python train.py --d_model=320 --n_kv_head=5 --vocab_size=32000 --activation="gelu" --bias="none" --init_std_down=0.00593 --init_out_by_depth=true --lr=0.00458 --beta1=0.95 --lr_head=0.00955 --schedule="wsd" --decay_shape="linear" --train_tokens=1107000000 --dataset="wikipedia_en"
Each number is 128 + 32 x the weight over its row's rms, rounded and kept within 0 to 255. Layers, rows and columns count from 0. The size above them is the row's rms in percent of the matrix's.

# layer 4 attention query, 320x320, rms 0.124, rows 0-52, columns 256-319
size [135 126 142 140 139 132 141 146 121 115 133 129 130 142 136 135 130 140 135 132 128 130 133 132 136 144 135 134 146 137 145 146 147 148 138 134 137 139 138 142 137 139 132 134 140 138 136 144 134 135 133 133 134]
[[ 46 113 158 106 129 159  82 126 130 151 112 175 146  90  57  94 126 192 135 110 167 100 139  88 183  80  82 143 108 140 132 139 105  85 129 141 166  71 126 101  58 119 124 154 135 177 162 103 115 141 108 146 152 131 114  81 146 129 123 140 144 157 137  84]
 [188  29 118 136 102  97 119 109 108 123 134 107 132  48  90  80 154 130  87 111 168  97  89  88 131 105 148 125 181 140 170  88 100 104 126 128  99 156 218 162 184 160 154 128 151  72 217 113 137 157 130  94  68 143 126 154 148 164 131 170 154 149 137 101]
 [120 177 102 157 128 111 105 127 183 157 147 154 105  91 131 126 154 163  80 178 124 102 173 137  88 165  91 156 154 114 104 111 131 174 103 133  84 103 150  88 206 125 133  50  74 137 135 113  97 159 156 113 158 158  78 151 138 142  83 125 147  89 131 175]
 [116 149  84 107 167 155 135 156 129  79 108 133 132  73  75 140 177 162 143 125 140  66  90 107  91  66  87 149 135 146 118 182 122 124 117  66 199 123  99 158 138 126 124 143 117 124 105 124 152 176 118 135  69 108 151  87 174 138  99 117 115  93 119 136]
 [131 152 154 112  80 198 103 115 121 114 144  83 113 143 139 140 100 167 130 128 160 117 104 163 175 106 143 122 106  83 117  93 136 146 134  39 139  69 136  86 129 123 122 145  91  61 151  34 130 140 123 161 134 127 136 159 142 103 138 153 114 142 141 144]
 [115 110 165  98  81 104 122 156 172 132 162 126 108 102  90 131 151 150  92  91 111  50 140 146 172 118  47 119  97 154 158 134 167  86  86 130 152 104 119 151  79 145 140  97 113 175 105 136 106 118 104 121 152 167 155 121 130 203  94 177 186 161 161 133]
 [147 204 145  47 176 149 120 143 104 136 145 152 118  87 133 153 116  63 109 103 167 109 123 151 162 120 120 143  45 128 173 127 142  83 145  91 124 171 152 113 103 166 119 123 158 146 119 149 174 123 105 116 165  94  95  96 174 114  76 148 121 126 187 121]
 [176  87  79 165 190 138 136  58 140 117 154 126  37 130 103 157 134 149  71 119 123 135 101 161 128 157  71 148  79 211 114 124  89  85 182 149 109  70 142 137  86 126 178  86 124 107 132 127 135  73 103 102 133 107 135 181 114 167 110 110 196  71 131 196]
 [ 85 112 165 125 132 158 121 118 105 157 138 154  80 124 169 174  88 151  63 146 126 111  94 180 194 139 144 110  69 124 132 107 159  93 112 195 104 110 119 142  25 101 172 125  93 105 177 181 167 124 112 138 136 186 112 108  89 167 174 109 114 155 115 128]
 [137  95  75 132 107 124 144 130 143 145 129 125 141 158  81 111  80 142 113 118  59 141 133 133 139 164 167 134 116 100 164 197 113 134  97 113 152 145 141  91  88 166 153 171 116 183 119 134  66 103 181 143 164  89 108 104 181  63 148 163 132 105 175  83]
 [172 128  98 134 203 142 183 150 135 147 128 112 130 180 148 161 174 130  79 139 199 154  69  90 143 120 150  97 141 141 136 121 174 168 162 157 125 101 177  93 149  88 117 110 136  78 112 144 137 120 114 122 120 144 168 175 159  80  73 165 105 111 123 109]
 [104 105 148 150 107  91 176 152 135 133 128 111 158 149 121 169 111 100 169 104  83 156  69 167 177 118 169  95 133 168 129 122  94  77 127 189 164 149  61 140 123 125 114 143 143 142 127 111 125 132 155 175 133 149  83 136  85  68 124 102 158 158  72  95]
 [120 198 133 184  83 183 156 123  88 164 135 145  83 160 110  95 157 114  55 118  97 125 171 140  56 105 131 155 138 113 101 127 154 115 166 154 135 174 168 155 126 100 153 146 119 123 144 143  89 150 167 101 152  85  81 103  96 141 101 137  77  54  81 152]
 [ 90 134 125 109  93 153  90  76  94 136 129 107 105  91 115 117 147 176  98 104 169 134  73 135 110  86 171 130 101 175 157 145 132 105 156 155 122 181 128 144 114 176  90 113 146 175  84 139 160 145 135 165 182 223 114  83 110  94 108  92 123 115 130  86]
 [141 123 148 140 139 184 132 134 124  94 105  92 108 154 124 140 100 133 136 127 128 115 124 165 132  75 184 135  96 137 109 122 132 161 168 164 190  97  99  61 120 171 150 142  72 115 175 152  70 106 155 111 133 113  86  95 137 162  82 131 132 112 116  84]
 [116 114 106 154 125 185 157 111 101 187 113 148 130 115 144 173  82 157 100 118 194 142 161 175  87  64 155  78 106 121 163 132 110 162  68 123 169 117 163 122 118 191 153  96 154 146 132 218 149 143 149 142 131 112  86 123 147 180 186 104  54 173 135 157]
 [173  87 180 123 118 169  70 143 183 148 159 141 149 162 118 165 127 107 152 150  87 107 115  77 144 172 137 114 133 116 146 151  89  91 129 111 157 158  89 101 120 129  76 145 110 104 104 105 150 155 130  65 164 128 107 135 112 145 104 165 163 175 140  95]
 [154  88 151  74 106 130 105 115 120 117 109 103 128  95 107  41 150 128 137 150 153 121 108 143 148 137 187 124 139 155 125 156 143  85 107 109 149  84 147 113  79  97  66 102 129 132 105 135 140 150 172 107 119 155 155  85 124 119 118 183 135 140 142 129]
 [142 139 129 152 140 131 133 157 143 144 150  74 117  68 129 156 159 139 122 104 125 109 119 142 141 160 140  96 196 186 146 130 143 160 118 128 177 105 103 162 136 148 112 182 164  92 114  71 124  48 122 159 123 103 145 155 131  74 151 142 175 135 169 180]
 [174 157 124 115 112 187 160 160 137 164 151 128 145 114 132 115 109 156 107 157 133 124  50 213 146 152 126  95  80 142 139 134  90 154 138  96 144  96 140 106 122 155 169  83 132 208 165 111 140  98 111  85 135 165 109 100 157 135  81 139  78  55 189 115]
 [152 115  75 121 179 181 132  72  86 124 116 117 131  96 145 139 117 164 137 147 131 128 178 153 158 143 198 124 103  87 155 146 102  92 184 137 133 122 169 122 125 177 160 104  96 150 128 135  96  88 157  76 142 124 125 166 128 120  74 120 118 122 130 141]
 [119 166  64 182 128  96 145 112 142 114 144  91 140 155 124 109 114 116 150 155 154 105 127 118 124 123 113 105 138 165  99 183 133 150  81 166  68 136 152 142 141 109  78 158 141 154 122 170 112 114 171 142 123 150 172 128 127 188 148 131 100 130  95 131]
 [133 115 138 127 188 133 154 165 155 163 140 136 120  88 163 127 162 133 157 144 137  90 182 136 144 156 142 144 119  87 153 173 164 134 165 131 168  96  73 125 101 113 126  90 102 204 106 147 148 145 192  82 104 157 169 182 121 112 129 107 165 130 134 124]
 [168 150 145 113 102 133 135 131 146 120  85 139 137 128 179 121  97 125 144 141 139 146  78 111 144  81 165 149 167 137 118 115 168 146 122 108 136 124 163 185 134 109 124 105 122 124 157 144  63 135 123 188 168 148 156 114 106 124 104 149 124  94 132 140]
 [146 108  95 132 128 114 168 165 164 133 100 187 114 175  51 182 135 120 135 177 134 105 110 136 169 128 124 140 161  97 118 186  95 162 120 162  79  94  84 101 169 202 133 141 146 167 133 239 107 127 101 134 158  84 161 127  97 134 133 214 139 158 128  81]
 [ 83  78 157 155 116 107  59 135  31 149 129 162  95  93  96 156 104 116 137 175 132 158 152 182 210  46 131  74 136 194 125 182 120 176 109 128 145  94 135 163 141  76 133 136 113 157 125 169  43 165 155 145 111  70 181 144  93 133 179 107 160 127 115 121]
 [ 94 139 122 122 110 101 127 140 153 123 114 147 104 115 125 133 119 144 135 135 140 180 122 161  99 148 112 175 118 156 108 117 103  71 119 123 163 181  43 202 121  60 131  81 146 179  75 165 142 106 117 128 104 150 168 130  94  95 180 103 138 116 112  69]
 [ 77 108 212 153 111 121  58 110  99 100 103  91  81 113  94 190 120 165  98 102 113 101 170 103 126 127  69 182 108 170 159 108 163 109 138 166  75 102 139 114 147 183  74 149 142 124 127 133 119 209 128 182 152 192  88 176 112 130 149  92 198 102 168  94]
 [ 89 124 147 129 108 134  64 149  90 132 147 125 100 136 113 114 112  88 121 138 138  86 165 140 135 152 148 165 103  94  93 147  64 169 124  96  79 107  96 115  84 161 124 131 177  93 104 150 136 129 129 118 134  81  23 150 140 142 112  90  77 136  13 168]
 [ 71 124 123 194 113 141 161 101 147 201 123 121 109 139 140  64 184 107 109 112 137 163 120 141 117 163  79 129 185 153 177  98 170  79 142 115 149 159 155 141  99 124 126 123 123 145 166  53 114  90 148 124 160 126 113  95 101 170 116  94 155  98  52 102]
 [120 128 117 118 193 154 123 122  48 147 155 166 112 110  76 132 141 141 106 154 179 205 147 118 123 133 150 127 113 137 122 130 152 112  99 104 171 184 152 115 105 140 115 158 113 228 132 158  77 169 185 136  76 111 120  83 117 118 148 144  85 139 139  69]
 [ 94 147  77 108 129 132 150 160 147 111 139  84  95 100 110 173 136 145 141 127 158 144 174 111  98 173 109 104 114 115  75 183 143 134  80 122 135 133  76 140 152 139 128  99 180 197 111 174 128 100  89 131 149  83  87 104 129 116  66 113 103 161 194 150]
 [134  59 102 165 177 138 125  95 172 127 148 128  61  55 158 179 152  61  81  92 136 158 161 114 159  77 119 137 154 165  45 100 124 113  29 138 141 114 132 161 115 172 132 135 183 160 173 101 146 143 115 159  95  30 148  95 162  98 105 114 153 118 130 112]
 [193 199 106 146  70 155 114 169  84 158  45 109 180 128 147 133  78 149 100 106 130  62 172 168 126 111 106  94  77 100 167 180 157 119 142 113 166 149 116 150 119 124 153 129 131 107 117 139 158 100 111 129 119 113 191 108 127 159 122  92 131 192  85 194]
 [173 171 151 156 126 185 142 160 147 122  96 127 136 111  99 172 161 115 134 139 115  42  96  41 138  91 183  72  97  94 127 136 130 125  85 115  96 135 123 102 163 167 148 174  99 131 171 137 115 138 155 177 120 155 130 143 102 104 117 164 138 130 112 115]
 [118 129 164 193 118 127 165 101 130  80 137 150  96 210 102 100 131 138 125 146  99 135 113 227  82 116 121 147 146 168 139 154 151 103 109 101 136 130 134 132  78  98 164 153 145 116 129 104 116 148 181 155  42 117 116  86  96 146 128 180 116 155 141 115]
 [133 192  91 188 134 107 152 134  92 117 112 169 130 107  99 107 116 151 103 104  99  93 129 142  98 102 131 110 147 115 117 103 103 145 105 217 142 176 124 161 153 109 145 111 127 184 158 123 128 165 162 173 143 136 114 169 149  92  54  90 195 114 128  55]
 [106 172 157 147 136 108 161 162  80  72 138 117 135  96 131 187 139 130 113 175 123 123  84  92  99 128 167 132  86  84  95 186 108 131 151 120 116 176  81  93 131 195 100 180 138 152 136 181 135  80  69 104 204 176 103 100 159 149 106 114  99 112 139 159]
 [101 129 179 127  87 133  93 140 151 140 117 114 165  38 140 158 162  93 148 161 121 141 128 166 154 129  94 111 141 149  93 156  98 124 159 127 152  97 133 163 126 106 124 170 108 130 138 118 174 206 175  90 107  83  85 146 234 142 113 117  99 134 135 117]
 [133  65 161 110 114  82 180 141 147 132 143  84 184 123 129 122 159 131 133  78 120 138 145 209 195 100 119 138 175 133 105 147 142 132 106 148 136 181 153  39 185 138 111  79 137 146 122  80 150 117 146 139 131 165 109 141 129 108 117  73 127 121 142 159]
 [155 190  93 121 160  95 107 142  87 104  71 180 125 168 147 103 130 177 152 122 138 117 144 123 151 111 117 118 168 117 108 132 119 139  67 166 116 117  47 136 124 197 152 165 166  87 117 138  49 126 124 137 118 151 102 177 154  97  94 107 127 105  81 142]
 [ 89 153 122 155  93 110 211 174 113  85 137 117 123 106  74 157 125 149 152 158 134 146 148 130  67  82 201  73 136  93 143 149 150 165 169 149  99 114 137 108 158 160 157  95 147 125 134 127 130 122 148 175 147 165 119  87 168 124 109 133 117  98 142 164]
 [130 123 125 159 141 124 156 202 157  78 142 148  80 128 148 102 152 155 101 119 122 165 157 207  80 166 113 157  33 115 112 136 177 138  94 151 147 150 143 175 107 182 127 125  78 114 170 106 120 104 118 153 112 154 124 123 138 124 110  91 123  83 145 181]
 [ 66 146 164 122 134 114  70 150  79 108 133 145 115 141 152  55 134  81  82 157 137 139 131 100 155 141 152 123 171 145 147 157 158 150 127 175 173  93 134 177  60 149 178 148  96 125 121 157 150 116 134 126 132 116 176 110 160 104  92 146 125 133 116 136]
 [123 162 123 122 105 132 181 161 107 185 173  93  96 127 149 151  96 146 137 123 119 151 208 146  70 145  84 143 151 144 125 157 100 149 125 169 161 141  88 106 121 138 147 186  37 119 133 122 111  91 152  68 137 155  94 122 141  91  83 183 128  97  92 150]
 [140 164 102 174 158 158 118 115  86  78  77 124 152 141 124 142 138  35 119 134 132 102 182 130 120 116 131 126  99 141  90 126 168  97 125 153  84 167  46 164 101 121  71 147 123 159 102 110 126 132 136  69  99 168 125 135 115 137  69 126 165 169 104 133]
 [127 147 167 117 151 172 136 116 124 112 115 140 164 147 135 112  92 182 152 175 170 166 108 138 175 151 181 135  72  72 131 163 147  93  53 122 101 102  93 121 172 138  78 148 171  64 158 126 107 189 138 202  86 125 141 206 123  99 164 119 111 114 107 179]
 [144 124 121 146 107 170 123 152  63 155 118  98  99 112 117 131  82 146 141 149 131 124 160 110 112  49 126 111 135 116 122 150 123 139 115 116 194  71 102 157 104  67  94 154 119 137 137  96 157 186  54  91 180 208  73 161 140 132 132 135 146 109  75  91]
 [ 89 118  95 135 148 164  85 124 114  93 165 104 113 176 139 157  96 153 126 163 104 134 118 127 153  99  83 149 118  52 136 114 135 115 140 135 177 138 100 161 121 140 161 115 121 167 120 198 158 100 200 135 155  96  95 104 109  70 141 110 174 130 139 119]
 [ 96 159 153 115 100 137 143 141 178 108 135 161 149  99 187 207 133 123 145  77 141 134  85 110 117 118 104 157  80 162 104 118 199  95 168 137 151 135 132 131 127  69  37  74 131 153 168 119 117 129 103 193 154 160  94 127 180 158 193 151 120 183 106 165]
 [160 156  96 107 154 120 138 158 128 109 145 151 194 139  85 115  75 159 116 144 142 141  41 104 113 117  94 126 178 122 143 103 145 141 156 179 124 142 109 112 111  87  88 122 118  78 103 176  91 172  64  74 155 138 127 126 139 105  72 173 146 158 151 149]
 [ 95 116 115 104 159 143 156 171 134 145 125  67 131 143 131 102 126 138 144  21 119 155 112 106 109 115  83 144 149  97 148 136 105  48 154 151 139 174  91 128 134  73 185 110 167  91 132 143 116 123 158 190 153 121 114  72 110 113 166 182  75 174 135 120]
 [ 65 149 163  69 216 156  96 133 138 184 137 109 120 133 146 126 174 123 171 188 189 169 125  84 114  70 133 127 142  65  93 105 114 101 176 120 196 116 113 101 123 168 120 125 159 118 139  78  97  95 122 166 134 140 145 184 116 130 119 113 110  63 131  84]]
# layer 4 attention key, 320x320, rms 0.113, rows 0-51, columns 256-319
size [119 120 129 126 118 125 129 130 112 103 124 119 118 126 121 124 117 128 119 119 115 115 120 119 120 125 119 120 128 123 124 128 129 127 120 119 122 128 122 121 120 120 118 120 121 120 126 124 119 122 115 120]
[[ 47  86 130  97 137 184 134 136 131 144  86 187 106 136 118  84 109 108 156 167 109 190  86  76 122 119  96 128 118 125 166 178 104 122  86 186 132 134 146 120  98 197 116 201 115 128 141 117 140 162  80 173 127 167 112  74 114 128  91 152 145 117 151  99]
 [ 89 187 158 146 136 137  92 113 173 161 148 123  93 115 137 182 137 128 104 134 148  79 159  40 134 196 127 140 203 151 102 136  94 118 111 131 117  84 135  87 155 106 139  92 128  99 113 195 126 129 132 140 130 142 134  93 170 120  97 142 156 137 159  85]
 [200 168 118 111 108 173 169 196 118 100  79 132 123 111 148 141 129 176 140 153 108 138 195 117 122 141 116 162 148 132 111 130 143 133 108 133 120 163 180 146 123 132 131 124  86 155  97  79 101  95 188 164 143 121 111 107 110 142 161  91 176 112 139 110]
 [148 127  62 166 150 136 172 101 131 128 140 150  76 105  79 140 156 151 118  86 141  40 118  80 109 189 168 156 106 130 156 176 159 142 142 107 186  85  68 161 127 127 152 129 124 204 118  89 149 132 115 161 128 123 111 131 192 121 150 168 126 140 128 117]
 [ 60 125 160 119 113 147 119 141 111  99 116  68 150 160  95 150 126 159  76  87 166 148 116 109 133 166  54 156 177 141 115  97 156  83 106 161 117 160 157 150 120 153 126 204 114 100 169 111 134 126 195 167  83 132 124  68 162 128 123 161  89  96  85 136]
 [ 92  98 126  99 131  70 117 136 100 101 128 185  78 124 143 128 114 160 114 147  85 154 107 135 120 148 115 182 143 138 114 173  88 134 157  93 173 150 149 168  95 116  59 135  80 122 230  99 109 131 111  98  94 121 142 113 164 156 156 144 173  90 177 143]
 [117 138 103  80 209 139 105 162 104 132 148  89 156 158 147 137 136 126 131 117 162 114 167  95 153 119  58 137 103 166 154 170 125 108 145  75 106 205 106 120 158 123 116 117 223 151 143 147  99 157  64 119 161  62 137  54 169 103 137 121 112 195 109 123]
 [118 156  85 108 228  88 129 184  89 106 130 148  66 101  64 117 159 152 124 140 100 164  96 209  94 158 133 124 101 140  91 147  98 102 168 133 118 199 153 149 101 150 146 114 163 141 117 128  84 122 171 116  82 121 150 161 113 152 148 135 145 110 183 100]
 [ 95 188 137 105 155 139 175  81 151 124 153 126 137 131 154 165 116 146  96 124  61  83 138 158 156 113 138 163  92 109 124 118 108 165 109  70 137 149 122 156 173 145  65 177 142  73 104 114 137 172 105  42 104 111 117 124 144  64 120 118 106 162 146  83]
 [103 160  77  71 148 125 144 141 162 130 147 143  85 120 117 119  87 155 125 108  68 137 162 129 156  71  80 141 159 167 122  77 155 147  65 133 108 101 116  73 128  91 100 109 125 135 159 147 133  98 110  67 120  98 122 109 139  89 148 120  91 123 204 154]
 [149 138 118 147 121 166 133  67 161 139 165 163  97 136  74  78 189 161 174 146 131 140  70 123 120  59 154 141 171 162 147 110  98 129  90 158 118 102 145 180 120  80 144  97  75 140  77 146 107 111 129  85  88 103 104 142 125  95 139 125 144 123 156 124]
 [152  86 126 160  95  70 120 149 106  68 125 124 162  89  96 127 121 126 114 134  61 137  98 103 158  97  84 162  55 148 122 135  95 149 196 152 157 138  57 106 139 115  50 148 108 144 103 192 111  68 120 162 104 120 159 145 191 138 135  95 136 103 105 106]
 [154 110 129 143 129 103  96 164 107 122 122 116 157 116 139 180 144  93 171 129 116  97 168 170 140  93 128 150  82 125 131 104 123 159  89 138 168 138 107 157 134 148 207 100 162 104 183 174 156 155 104 116 121 160  88 108 106  81 165 111  97 170  73  85]
 [106 119  59 160  63 184 118 104 142 123 140 137 124  93 184  84 132 142 105 195 108 129  97 106 192 113  81  79 124 114 145  98 133 138 130  81  87 214 181 131 160 120 126 142 109 100 115 185 126 129 139 122 150 141 157  97 112 113 130 103 176 122 104  60]
 [165  71  85 154 157 135 144 109 134  82 101  71 139 129  96 105 138  65 180 133 138 149 142 125 111 129 137  61 111  80 130 128  90  93 150 135 145 133  87  25  85 106 173 149  81 164 170 132  61 133 158 164 146 128 124 140 138 169  66 146  98 128 158 153]
 [141 156 132 180 150 124 179 120 117 176 112 115 163 187 152 131 109  70 101  65 203 134 114 196  98  87 119 155 138  73 141 120  98 178 121 136 108 102 176 172  92  98 144 144 127 185 142 170 163 188 113 127  72 122 134 199 162 120 185 120  37 137 122  89]
 [127 131 135  28 121 125  39  61 113 152 183 198  62  44 163  87 106 119 114 151 132 100 121 113  71 170 166  94 145 138 163  93  81 125 171 177 120 128 159 115 109  90 142  91 117 127 170  93 168 128 131 155 159 149 173 127  83 148 124 130 102 133 170 133]
 [ 63  86 132 115 137 138 150 123  90 100 153 139 107 129 109 111 118  97 126 112 143 145 106 164 145 134 104  40 152 144 110 166 177  95 199  70 137 136 104 108 104 187 111 164 174 112 160 202 157 107 111 159 138 107 143 138 119  95 134 137 128 102 168 119]
 [134 168 137 120 139 160 155 114  85 157 151  96  81 151 106 129 139  57 147 110 113  81 130 138 158 114 124 100 112 161 202 121  96 152 198  68 146 148  99 110 176 112  91 125 123  99 169 100  67 135 183  91 165 158 177  92 154 124 148 146  74 106 124 138]
 [ 99 215 149 222 122 156 172  61  77 106 138  90 151 102 144 132 117 142 101 158 170 156 108 127 154 183 135 116 114 116 124 115  88 138 120 124 166 145 210 122  21 100 105 133 143 129  76  98 187  95 128 114 149 154  92 164 185  99 154 122  82 158 168  74]
 [ 85 123  66 108 142 172 115 130 114 130  84 114 197 145 168 162 122 152 106 145 119  69 131 129 182 192 155 114 130 164 168 138 141 126 194 146 130 164 157 129 106 103  57 139 186  98  72 116  89 120 119  77 128 133 120 131 108 139 115  94 127 126 178 149]
 [121 132 190 104  45 158 137  87 120  98 102 138 117  98 139 158 152 132  61 166 119 172 145 123 143 120 130 114 111 143 119 158  91 135 102 150 115 100 157 126 112 113 197  95 123 173 196 179 132 215 100 109  90 130 128 172 179 137 189 113 122  81  98 192]
 [124  71 110  78 164 118  98 127 194 106  86 165 131 130 111 103 120 112 131 129 120 147  99 190 182 100 182 102  97 152 152 110 189 135 165  84 119 129  93 144 128 177 119 129 112 151  84 101 159 121 116  94 144 138 123 120 119 181 167  80  62 147 133 135]
 [139 115 143 160  96 125 127 154 175 173 123  93  38 149 142 112 106 154 156 144 154 155 109 148 143 110 134  84 154  96 138 167  59 103 195 153 127 125 145  54 154 121 139 170 156 156 153 118 124  96 145 137 122  60 180 135 134 138 156 158 104  89 141 133]
 [197 114 110 135 165 106 136 112 132 119 114  80 108 123 144  61 148 104 141 195  77 184  99 130 107 147 183 133  94 103 140 132 145 140  94  94 124  91 133 128 156 121 119 156  88 114 154 147  96 130 154 173  75 173 126  92 137 128  32 143 152 169 183 155]
 [111  71  91 112 105 180 158  92  99 148  88  76  65 153 119 134  62 120 140 116 166 144 117 108 121 116  82  92  74 148 115 136 100 184 150 156 130 166 130 116 112  98 137 121 172 183 160 130  60 192 145 106 112  97 175 122 172 114 148  98 169  61 128 148]
 [164 130  87  33 119 121 160 170  74 138 107 166 140 100  94 123  18 162 116 160 138 145 161 144 115 133 127 144 142  80 192  99  96 145 115 149 133 122 134 207 142 141 127 137 185 155  54 121 151 120 121 130  94 108 133 143  99  92 126 146 129 141  94 169]
 [126 185 116  46 123 149 128 143  84 180 161 107 176  90 112 124  76 132 113 204  39 119 209  72 105 107 108  67 106 157  86  99 155 160 160 146 110 145 111 128 141  67  55 160 124 136 179 207 125  92 102 145 133 173 126 118 125 153 195 128 120 141 105  87]
 [121 135 117 149 167 135 103 156 125  76 189 123 121 136 117 113 137  97 103 164 116 140 126 112 114 135 185 212  93 124 145 129 119 120 150  88  88 109 142  94  71 153 161  74 175 137 110 115 112 168  58 138  99 152 109 137 108 113 106 152  81 150 116  93]
 [131 145 105 120  88 159  46 102 149 165  97  76 128 121  97 157 123 134 154 117 136 211 142 148 116  96 152 167 120 195 116 146 100  81 146 138 109 163 136 139 122 191 123 118 139 129 125 141  78 103  90 117 154 112 154 146 122 210 108 132 199 117  71 104]
 [ 84 155  94 131 111 153 188 150 121  70 132 148 144 106 115 143 137 128 119 124 153 177 106 128 133 144 125  98 106 159 139 159 140 112 102 122 139 120  91 125 156 144 153 115 131 159 146 156 137 126 103 145 124 164 128 128 150 120 131 102 110 121 142  71]
 [114 125 126 115 156 100 154 139  55  94  78 127  94 120  47 151 139 165 116  90 159 151 160 144  81 119 156 156 158 119 146 132 166 143 128  94 108 118 129 133 182 125 119  87 147 135 174  88 162 100 148 108 126 135  89 104 156 123 114 135 104 132 124 144]
 [127 144  96 146 153  92 150 129 168 108 101 113 107 123 176 151  89 151  71  84 232  89 133 150 149 122 124 158 108 183  94 125  49 155 151 123 159 117 116 151 128 130 120  66 136 110 173 118 175 157 147 151  87  66 177 147 144 103 148 144 179 138 181 129]
 [181  88 156 104 216 120 104 131 145 169 103 130 126 139 117  69  99 110 120 121  90 121 145 176 122 153 155  76  99 140 134 181 156  91 115 120 124 147 163 167 126 160 150 114 120 116 126 136 150 130 171  71 127 180 140 177 124 167 124  99 113 127 110 104]
 [113 114 145 165 172 127 178 104 129 125 128 124 128 127 125 193  66 109 108 169 118  80 112 139 150 103 179 113  64 137 105 117 129 155 102 123 102 116  85 117 141 125 109 208 109  67 144 150 118 199 104 150 123 122 168 126 178  82 130 150 134  82 120 147]
 [ 50 165 116 146 136 149 187  85 124 139 102 144 125 166 103 165  91  68 164 125  97 113 133 138 146 127 146 119 109  97 101 105 126 127 183  95 103 147 170  87 122 163 155 131 149 136 125 141 123 135 103 185  80 110 137 154 124  99 123 128 161 113 127 105]
 [130  63 109 163 124  88 126  94 124  94 159 139 109 103 106 164  98 152  74 152  86 126 118 125  73 108 126 131  81 135 170  80 114  90 112 143 102 130 125 154  95 125 187 143 151 131  45 165 130 113 149 174 142 173 122 116 197 157  99 111 152 133  75 107]
 [ 84 128 120 160 139 143 138  95 126 119 134 131 147 136  82  86 165 165 125 177  94 168  84  85 167 115 166 186  63 153 133 134 120 126 135  89  84  97  85 141 130 165 126 115 102 121 141 237  85  93 139 114 133 155 110 165  62 190  64  79 123 142 136 158]
 [136 131 173 133 140  79 142 129 125 137 145 149 138 160 154 143 136 101  83 186 136  88  81  97 166 132 171 138 159 163  96 126 103 158 125 147 139 110 125 146 121  81 144 111 151 116 144  99 170 194 119 177  92 151 128 163 172 128 140 147 157 127 137 169]
 [147 139 123 139  87 125 182 191 197 132 105  85 124  51 159 149  84 138 117 158 109 111  96 155 191 186 168  91 165  90 161  72 124 169 107 136  73 129  96  70 124 105  78 131 188  80 135 141 142  77 113 108 148 126 159 171 124 165 135  86 152 110  94 173]
 [154 131 158 126 101  98  93 157 147 157  79 143 163 134  68  68 130 163 136 164 112 129 122  96  86 139  98 117 141 139 139 165 111  81 171 111 154 207  81 139 136 148  90 186 108 134 104 109 125 105  58 138 195 163 164 175 128 100  75 120 145  82 137 122]
 [ 83 131  90 143 109 165 126  66 122 126 132  84 128  63 112 127 146  98 119 102 106 142  78 167 150 121 169  88 173  65  84 129 106 169  59 128 145  82  95 154 194  77 170  87 150 164 127 124 234  95 167 140 162 148 101 144 101 151 125 106 164 127 102 100]
 [169 214 108 108 102 140 156 110 187 159  93 119 141 147 103 105  73 108  88 102 155 164 128 141 175 155 113 147 128 157  43 114 146 135 139 113 117 125 190 153  57 144 167 134  47 153 210 111 141 173 152  93 130  90 129 104  38 143 119 129 166 148 138  90]
 [172 103 100 132 185 136 113 109 124  89  89 120  85 172 127 105 185  88 122 168  88 108 164 105  80 103 117 161 125  97 101  99 115  87 143 145 104 111 148 167 128 152 169 150 166 129 177 126 154 109 154 114 166 109 112  90 121  99  81 139 121 187 126  93]
 [152 153 106 125 144 104 182 121 135 147 139  99 108 174  76 139 132 144 121 109 135 141 173 165 131 157 108 134 116 139 113 126 125 105 180 154  68  92 144 131 119 141 137 152 129  85 180  93 112 150 106 152 122  70 137 147  84 126 115 117  68 103 139 146]
 [150 127 115 139 100 147 110  88 124 101 138 156  94 146 162 155 118  93 170  77 115 133 155 140 120 170 129 118 169 160 149 141 200 108 151 157 155 148  70 190 127 122 135 123 138 152 128 143  64 160  81 133 136 131 143 116 118 210 115 168  82  99 126 101]
 [185 116 110  80 139 170  92  97 141 170 147 122 150 111  67  90 109 145 156  88 149 112 151  92 156  83 122 129 143 113 128  75 126 109 103  99 126 160 159  80 150 130 123 139  68 135  98 177 155 167 132 182 114 157 134  83 111  46 147 110  98 153 118 167]
 [ 66 159  56 128 125 128 170  51  98 167 118 115 118 112 131  78 147 200  69 124 166 125 133 105 111 104 126  22 148 121 127 165 173 121 105  99 176 122 127 171  92 174  78 179 116 118  86 135 108 144 111 150 121 150 109  97 108 134 135 146 125 166 109  85]
 [134 120 144 164 120 147  86 163 117 156  84 119 129 110 139 120 105 111 149  88 115 106  57 188  96 103 169 115  90 144 109  93  92  94  73 109 149 160 132 117 145 117 117  79 134 134  80 199 113  90 156 164 110 166 110 134 109 123 146 172 105  91 131 153]
 [113 149 129 107 127 179 111 122 173 118 156 181 175 154 121 150 108 137 164  95 119 116 162  79  65 125 150 124 113 157 129 128  85 115 157 138 179  96  96 128 169 133 129 124  98 121 193 161 103 101  73 164 145  85  88 143 170 155 125 143 165 188 153 185]
 [171 141  91 172 101 103  96 115 149 110 162 143 154 169  62 147 138 195 123 157 130 132 123 136  87 113  77  73 130  80 108 148 101 191 134 107 161 162 155 117  94 107 109 117  73  73 150 161 104 108  98 143 148 106 149 145 143  78 109 169 152 139 135 182]
 [ 90 112 118 121 123 137  65 166 121 142 127 105 153 132 116  66 156 134 133 107 121 156  80 151  80  84  95 123 140 100 139  90 124 139 193 125 154 124 157 123 101 157 151 122 175  87 142 118 161 115 135 147 110 112 155 102 129  98 142 140  71 117 133  73]]